{"num_hidden_layers": 16, "norm_eps": 1e-05, "rope_theta": 286000.0, "attn_scale": 0.125, "tie_word_embeddings": false, "init": "normal", "beta2": 0.99, "weight_decay": 0.11, "lr_head": 0.00719, "decay_fraction": 0.74, "decay_shape": "linear", "max_seq_len": 1024}
Each number is 128 + 32 x the weight over its row's rms, rounded and kept within 0 to 255. Layers, rows and columns count from 0. Numbers have three digits each. The size before them is the row's rms in percent of the matrix's.

# gate: layer 6 MLP gate, 640x320, rms 0.0634, rows 104-129, columns 0-79
# up: layer 6 MLP up, 640x320, rms 0.0593, rows 104-128, columns 0-79
# down: layer 6 MLP down (transposed), 640x320, rms 0.0554, rows 104-128, columns 0-79
gate104 096:129043075077146101100114125146174128130133141162128090116098139182143127125139145161134114148120141152129160073119162054173152113166186091117139136106146091165096111149136112084121137060073099115194109104125122127177135173155076130115136152
up104 091:134150058135123111142116176108121188110129130114157074113101152173190134126114166106164180156081145100117146140143092080082129161155125087117153121131117086090150125079133129077120120133127132099136096128064136166128108155076172125141140195
down104 097:168071136127192149129143086139136103171142128123124127111149088147105172088139085206073109107157112122140102136076084152132134165085130116162134180140094092135117108164163197142148144151158176136102120140149129121118158134151181137139128091
gate105 107:115124191146135121158105112164164102095141060097112139149128146171078176108150141115104139149105055116147109103059104151116123161085144118177107143130143106142097176134143103068134075122123157140195152092206135047133145115199136103153085143
up105 109:193068128145128108095142111121140125142087120125101144140146138119151074125101131149120118137149146140150163151141133080164127124142146095102103081115072104190102141124073115119104094144162086093149151133068074141099134177079188097129137122
down105 099:103146138129102151098190136176126088163095191125126109109137114177187129108101106153131136133113124151133192125130167145148106054139137132061091086101073150163139116152113169141136115125119134058137179126091084158142068153116124136136154138
gate106 095:139124141158158090119150120121162186154141170086107148119096120181111056127109153156137179150141219094117155103120137144154116209166108138145126109177128138146103106130120134151101071147178149085115138096213147109150193137107052100080169102
up106 096:137052100174132141126180088156143078187103160121117145160150105184166130127114132084117145140103130192160106092133179170139145133083119079123126072128210178094099078192081091102190147150122093083120132162109185111146149103107073127098127119
down106 100:091150127067143143130098156073092166146112163073155107087076123098092058145125152164120169154139155067088096096105102111127117152164097157138147159187074118182112162147152149140152088099158178225136109116133054176160143092151191133151169128
gate107 100:128096093069121192170127109124103069049115084091153141204148086132170073102157185171117166126099074118136103096109159118144154141158166132107123108164109171038158129086116132159125174095140088159169116148081138110175159135115167088124120176
up107 098:041173148116134170139123098112084116101140099165173107155146137162105124117120078102135141117110065055097120217119157081183171141098131131114130037120177147090109146122146128149103155040114155158096109121107151134154138135104146169097166122
down107 096:121065165160136104091136090143121057045135069141120088177181169138165095166160157169131143136127149162158115125155159111184138123169148142111158129163136074073111138159139160122175081128149100133137173147061171186089127131077125173169091126
gate108 088:132183115067118067104157143154179188110120108062108174138142085127201097185149177157099130119157121139117144154128175112146141143114126106122107089087123118123130141135127182104040139095154107119132127153144189145176187129185173127178119111
up108 098:158122125142114065177117168168153121139132145130117095142143119178103108072131124122114154194102119093156156107125114201158097094102195150103074068144172196107176107145112154134161136073138191161188098095116078129110104120117128123106114139
down108 102:053148113064150143127165132124162181064155134088102158150140091127152092096145109145084108116137140207134111148102136096103138126112118134147131108108150147154155104123134200120032110110143080059075125155147230108154090115140101158165101189
gate109 098:116116144165100166128152119162041120083134126125119156142104088187176124097106162162110176117184095125141141140118114152148124120189147138114134142089076111132077102167113132149088174144121157152168116125174101162156122107141127118113117128
up109 099:206147176186092077110152098164124093141163108108129202176127149076198105117147121125087138190168116109130182132147080170148116112132098158092127184103117094151074128170110163120149139180141108121166163194180109175166146128142130114123152106
down109 099:043121103143137155138123103131110149096083114113100135129107091164189162141078150112156146102143052129156105137134178125099136088151131106091102159087173118142142166124162160160076166111152142157128103138131147133184088127163104093116024163
gate110 101:129190107135177104122132119138124145117149107127138105189105168116133100133129175124180157123133097114110134140159146156124114113148094085090124101158126135106112159108128103074138070104138137143121106113115116112045110162107120138116152176
up110 100:095144176122126103142133127090132101156115056115138136163140095097122077064132174141143084134125150065076138130149152100135159103161138136147123147094147097149094152153146124146071135112128136093135125192121120058161125144161166172126092142
down110 102:172101152142143136165128142092134124126111194114111099108092114155066168133106077132129091130112137140147129184114195147135066126136131111131099143125082112142080108133118170141138112123129150148099143131138082164112176105123140098107128116
gate111 112:110124125110117133108168085094096113117149118101138146121144106077065140090111100123135184129159079183068135096132137082074152087134152074054066128095146166148194147080120165119107158115131083123156090116119138150097148064109148126127142132
up111 105:105081095094150142128108167116139089141133209124173126080121143127151102116144162117168106134109106099118103062092105207192102116147143094085157164127149124126104151132149104163141172191114161088133151124143116176181160111101069126102052158
down111 109:134162082136133161106086128104089151112147100135117073157147160119121135146152100149100146117161084115058139138155162125114085121143177111127155113158137176132149138109088153136141172153078093133171118129185151103118121116084098060122141143
gate112 097:116147181102080077161098078151180030113035096133101124108178161144128087099146141120133128146100149149133102088167126167135119076131126169157078161051178163184150167124107127104162174198074182162134119076115108111095118139093115090131099131
up112 103:077105092157190153164109191069125154123155147117108123118129140065108164135143109094076076125156122135120142087133138109120160165108196148095124088178106125096176105067118108134115104040132071163105196108152176186151137122181138163147146145
down112 111:073123111104161133160105148111154094117134129087080192114180137087110133143191130117097129102113124168162095071171159126142125081111173118084129117124136147164197107093160143111160145097133117189061180092149139152132111145173117133114112176
gate113 108:131185128100121132073166152160109140142177082151131151170125128130096112117156143142098116156118086165122082157130135167104104081113096121084127176114080149135107095103170090087152096146128084152125091100091126140098175093110129134150207128
up113 101:081114154173097120095071116105139127145105161104133114083110126084173109173157117154167151137109178163131108144148096076132141137107160150110179174139151141139113130063108144126081173103121183129155168107140089094161168126178037128124119111
down113 106:193142083085140154149110130141170179045108141162107074091119144134112142141082150146109095077118126121128150091182133121188083087092206161180033140127157096089139107170092171125166182114129151097137142168101095148190096173109117142076108158
gate114 100:153185157115110129094166097114127149106169125135102138149107126147170127086103122146140170156080159133166238104135059063106127116116133161126196081149137145067095152100132182135117112173121128141122105177126091160193127152127142114130092101
up114 099:129181138156112083109196129093098167119198095157116129150119161086145091157183097101175176107125169143066098123179174105089141147131131112190116153157071143131139086146105118152111164117068081111059174157154141155162092125077112126105155140
down114 106:163099134102122111131084184148156110114093161151153139114162065155124136102096150129105086169163131119148141110073031108201182117080118164095138044148132081105125146154095146097176159138176144075201138101120140166120178128155155115111086061
gate115 097:101163099144132096102132086153116141134129123139161106136068088155115169100185132146132105067128111106100113186116166115077103122191166139132142115139100150149140046097184131144090134155151102111091038138196122108139076125106078141116159167
up115 091:149188119141135143110154184127114147149099093123112113108140109068142100118106124162112140103180079114077170126141147072154138178169102135112131128201094130128094167110132143114087110145131059099093101065119145137139156147072187099142153146
down115 093:144104111079148089184107114115142134078124168167133131132080193172103158110174159121141097145111174161160118073140113173130146131072106138107109093070133142140141160176113108154123171085097154130138149164133120135144132151110094146089090104
gate116 094:128128107015121069101100110133137197128139130070133105153078136124117060139119134154118093112133173145138156128104124093185152123151153116148146145111126113166137059067125088099129149092178124177121115174117080145149157139106144081119096120
up116 094:124153150076042152140099119160151104119109162100084140097126157158140107124106150140086131151155093133135109141153126150167085119164132126124102152153115115091125115120130070112161128112149097106144157082053104095075086091119137067156163125
down116 099:132106090152138167127128108161168129179161143166140121136094136129104174102136136137151095094100139097118102132112098142125125095080149180110112129182159128132135102135093205145072099100097125135100093160180159169140167157123127141117062150
gate117 107:143159128105193162133094125119127167160128084113158104129103128102101156092148179115108109142146133197109113157127158086114161168166112086151121160129122118156174060123141119151088214161137141124133120090098125113095156090165144105149112199
up117 103:153115124111144161183103108183149158135103084083096132133142128095122081135106152114112124147143156138087059147093146153120181173108095124167122116177092078133139112101173145080132156145151110206134072102124114135119169096148138122173122149
down117 087:113136189208088187164115091140154089097104113098075149068144149111162091133087148127116144150088179125122086110101083143142112200102120132104100148177120102084115208144180139129165185144166103207146096115184129131172094123141165055128100084
gate118 103:121172131107179116146148089092099123085130085129126129153124110105150119133092139100164140142186159113130213043114079148130092187123130109138149175136087148142112094085042112112143129094113102090054101107173088196152154138127133166065100100
up118 100:114117123143147087154144132083202096123126095100073159140088078071149164150113023102157144077163083170055147114180114114128058125095113121140151099107152128184111153148087116162198173134090096052053175106155125160099217176111126137124171085
down118 103:124151152119180124121101113115116159146159108164197159089155117162102082099116131132106108171171176103180108152127198117110140086165175170158174138124152108114096175094185142121133140082113106157146090180189123090149109126191173133106122174
gate119 096:175123163091132189125092097141139158109062059156131159126137123174124145131136151142100114145176097178143104114118124160165143169093157073105117129126184198130040104077134140139129139116151109169116142147123088106102136123158176161118191138
up119 106:167130171095217118109093084115073129114122109120162147114129157165105161118182103140120063135158153246166150108118098071089136212102088099111140090101124115116117151138124157081161123100151132177163138163102090119145110196183116169127171124
down119 107:118175082142139082111142227119126126172109162178141109106083157113079141121188072131133091108055109099085159110128125080079115154164091161129128140120095126132178124190124147128094073173086168091156123094129151167154123167121121193122149076
gate120 106:171208154115151115168114127132157119117089150092138083166148092129080117100149204140125121097105116097120076152097162116146115139136125121161161147095170146150207164155138140152162141093126079151096151130107070167166165078082173188169072105
up120 107:138170151130114151084162173164148158126126076108151126181102211126148097166106182131116204110171120108128126150123150103067166117173169053166182098112113123136099081140160180096083197155134158155172111167138128101076155107119098094091083084
down120 108:163143136133072128126120108145218130139139137141129090112107126174160095138155150134140130148144085142149122126127159108191121086115127145117079077113117174076141118102111114171103092110178122087141167117120128152167123098152073137146137150
gate121 108:139180141064168107121168100142180159121099088146101141141119104186066113155132162110119164159174138118093178102144151103122114035154161109072125130149152149129119084191144195129132103110138098041156145145150112168085142076149147143139155209
up121 105:136069117158091178131098139092091140198101126110132098139167084125140108097093146116124131151142056130083120128161153124117159048181051121177168115192155191157129125030177070101139181144150115102173116077144140188149125135165060135184086163
down121 111:128085135154114173125075109161154120108138081152134143167140118073164091098121108120125077205132123149104155139094155102138099098218078116126184106162132186147106094085115119147172167130106128113105117062102123113112136084083093122171136146
gate122 095:132136161163092208112132128052115110108082128131096146139101174153151137128103167098118129142130094107137191196162107142106163118078097170140088137154120142176149189093051104085113148133184157127076139069094094160169177120105144123204072099
up122 106:127127106053114082115165133128116106159115202151168060128139139106161145153187130162124068128087145097168129073132149149138120104136130112118105131075134098130166171087145133169172106129137126111089139108116161117145122089126141127104078137
down122 092:127110142162111148095124165132098146092028154142113141110122139140109119110105200090130085137160098086099165122186149113143115142146103161126087129136154129120081179103092113066149155176202123174147144175129157076131088115158209110126111128
gate123 096:142179122109092081158211129144198116124171088130153099142148123154140104161188181152147078095122105095149129154091167080137083123139172175127152156095124175110050152153173129130114168112147190140073107111121074063151128129168133137069132163
up123 094:123125061135142069170132177099134112145190180085098092169142156123104114152140115060159111125053129124137098103128085126077065111123156201090113160102145140082104142113103100124089046154094148079083107147162144128088084153170118126140124132
down123 101:110148136122127130116115096096113143138153113116124132136082135151172097169139136105167126117150114069164146146104165074123119174145169160120113086101139156136103167090215103064092190125137141185132111142097106160180113088130072060119093154
gate124 104:154180158162119186133197118075111142165181158119139163114169174088165142096164090114150131121140121144087128136156167149107181037125130097206138142131172109159134082129149166115132161155080131159075135144074120147108108135094120136141113153
up124 104:136204133146137136121050113116148104114111125090074113117115113093080134152115131129132152104145119135109145128144134130160064144104123199131177145152124107170089090091073133072131157194138148106155179099128139117123130116108160160105085124
down124 110:161151138163110129123098065155205149090131148094082110162159121127161135150122098098149129109126122106016122156195130192112099149128183126177196141154190079161102113123091111113132202162174095127121135066144117113142099135093152148157096081
gate125 100:121094131128176122147149086157149139118093171122151141163127119118143119118102119157157169100131145181058168117187137169110114100190115132122130138172096135081103179141109169116091151145070076120117136100105149103165130158128111058129120142
up125 096:131181189123114130142137110080127175136109094140145106138112103173111112132142175159149169161102176099201141146142116185092197112064140113160111112175057139129147154113098156097146109128118147116114108174139059137119088097140111106110159103
down125 094:096098080133177157127144142173089137109146127163118129162105146100144119101126184103086144114115114127132135124114145088186163089140130125078133150134175150107100084138131093163123088072171117153119164116154175160136168118080117181167167173
gate126 092:115119162112123114043118133155165132113075116082146136142120139108175075115104148159094144142155124166087116121131164079103173099128121076141170109122199116083155145123141087157049170135194111113084160153143156139101159097112109106106090112
up126 105:099089151151168142166145153136122088195131171145105141119146136132119119139200116079129050168166116182101135170173124151143123124160138189185131128099144140086106110130206114170223109117159128079102186053088159133060041110128099103159098114
down126 103:166115150110102176096135134191144106107094107080100115122137131084180096113087126140111184081149142173167176119154172068192189107093120073122130076095158121070144138139116135137090167132189111120111136143126114118144152162132118118072131065
gate127 091:146188128118125080153136097125150113115129143083150103105158114148103126121185153147156160139092120131135054186154141115173135154070165177135112119134110115157128145106145107177172115142116118123067169161126125116168127150136162199153158156
up127 101:113159154137122118132126130135139112137138103166065141167091122115149175130097126146132151153138122153093158084164136166146185090149102128108145108115134162173152092102121146130099175138092181113182120116104111148115093042178135153104126127
down127 095:150172107111102111122177138147172116124154128145152111170175143141105138114184105154130133128083104090127057171158138157139141154092160176154123047151189150175115171131123114168163139121096100114102168168172154170143055153129196186174133165
gate128 102:099093113110090090129136135111145148184099113139125123123169153139055112131170069147156136133151169156145114133124080107120195112165157196134116187143163160181146136095122147100165144095080095156139125132067145093162149079172136118117108140
up128 107:126144131078090103180179139102083139081126081098143103168172133097099093112077144127109141109133096143169151181081091075139194159082141111168179079107137114170081128085093166123123149091193102109147125131147131090094145104115155169133118125
down128 108:099118150141131140123134084081145130072175117096091135122093111076138108115114155110119123084132047094132151147156170169158091106054100136140154038119116085106096134119157115111199158173123103108139146133188119115131124132129120149149091117
gate129 101:149120130081127098115124161068141156121168113190151110120115126147112170189087136122152065087138155138127169086158061126153121133187074165098174132133128099137158083133141096157118157110129027062063155152068125170134089101117185146123128197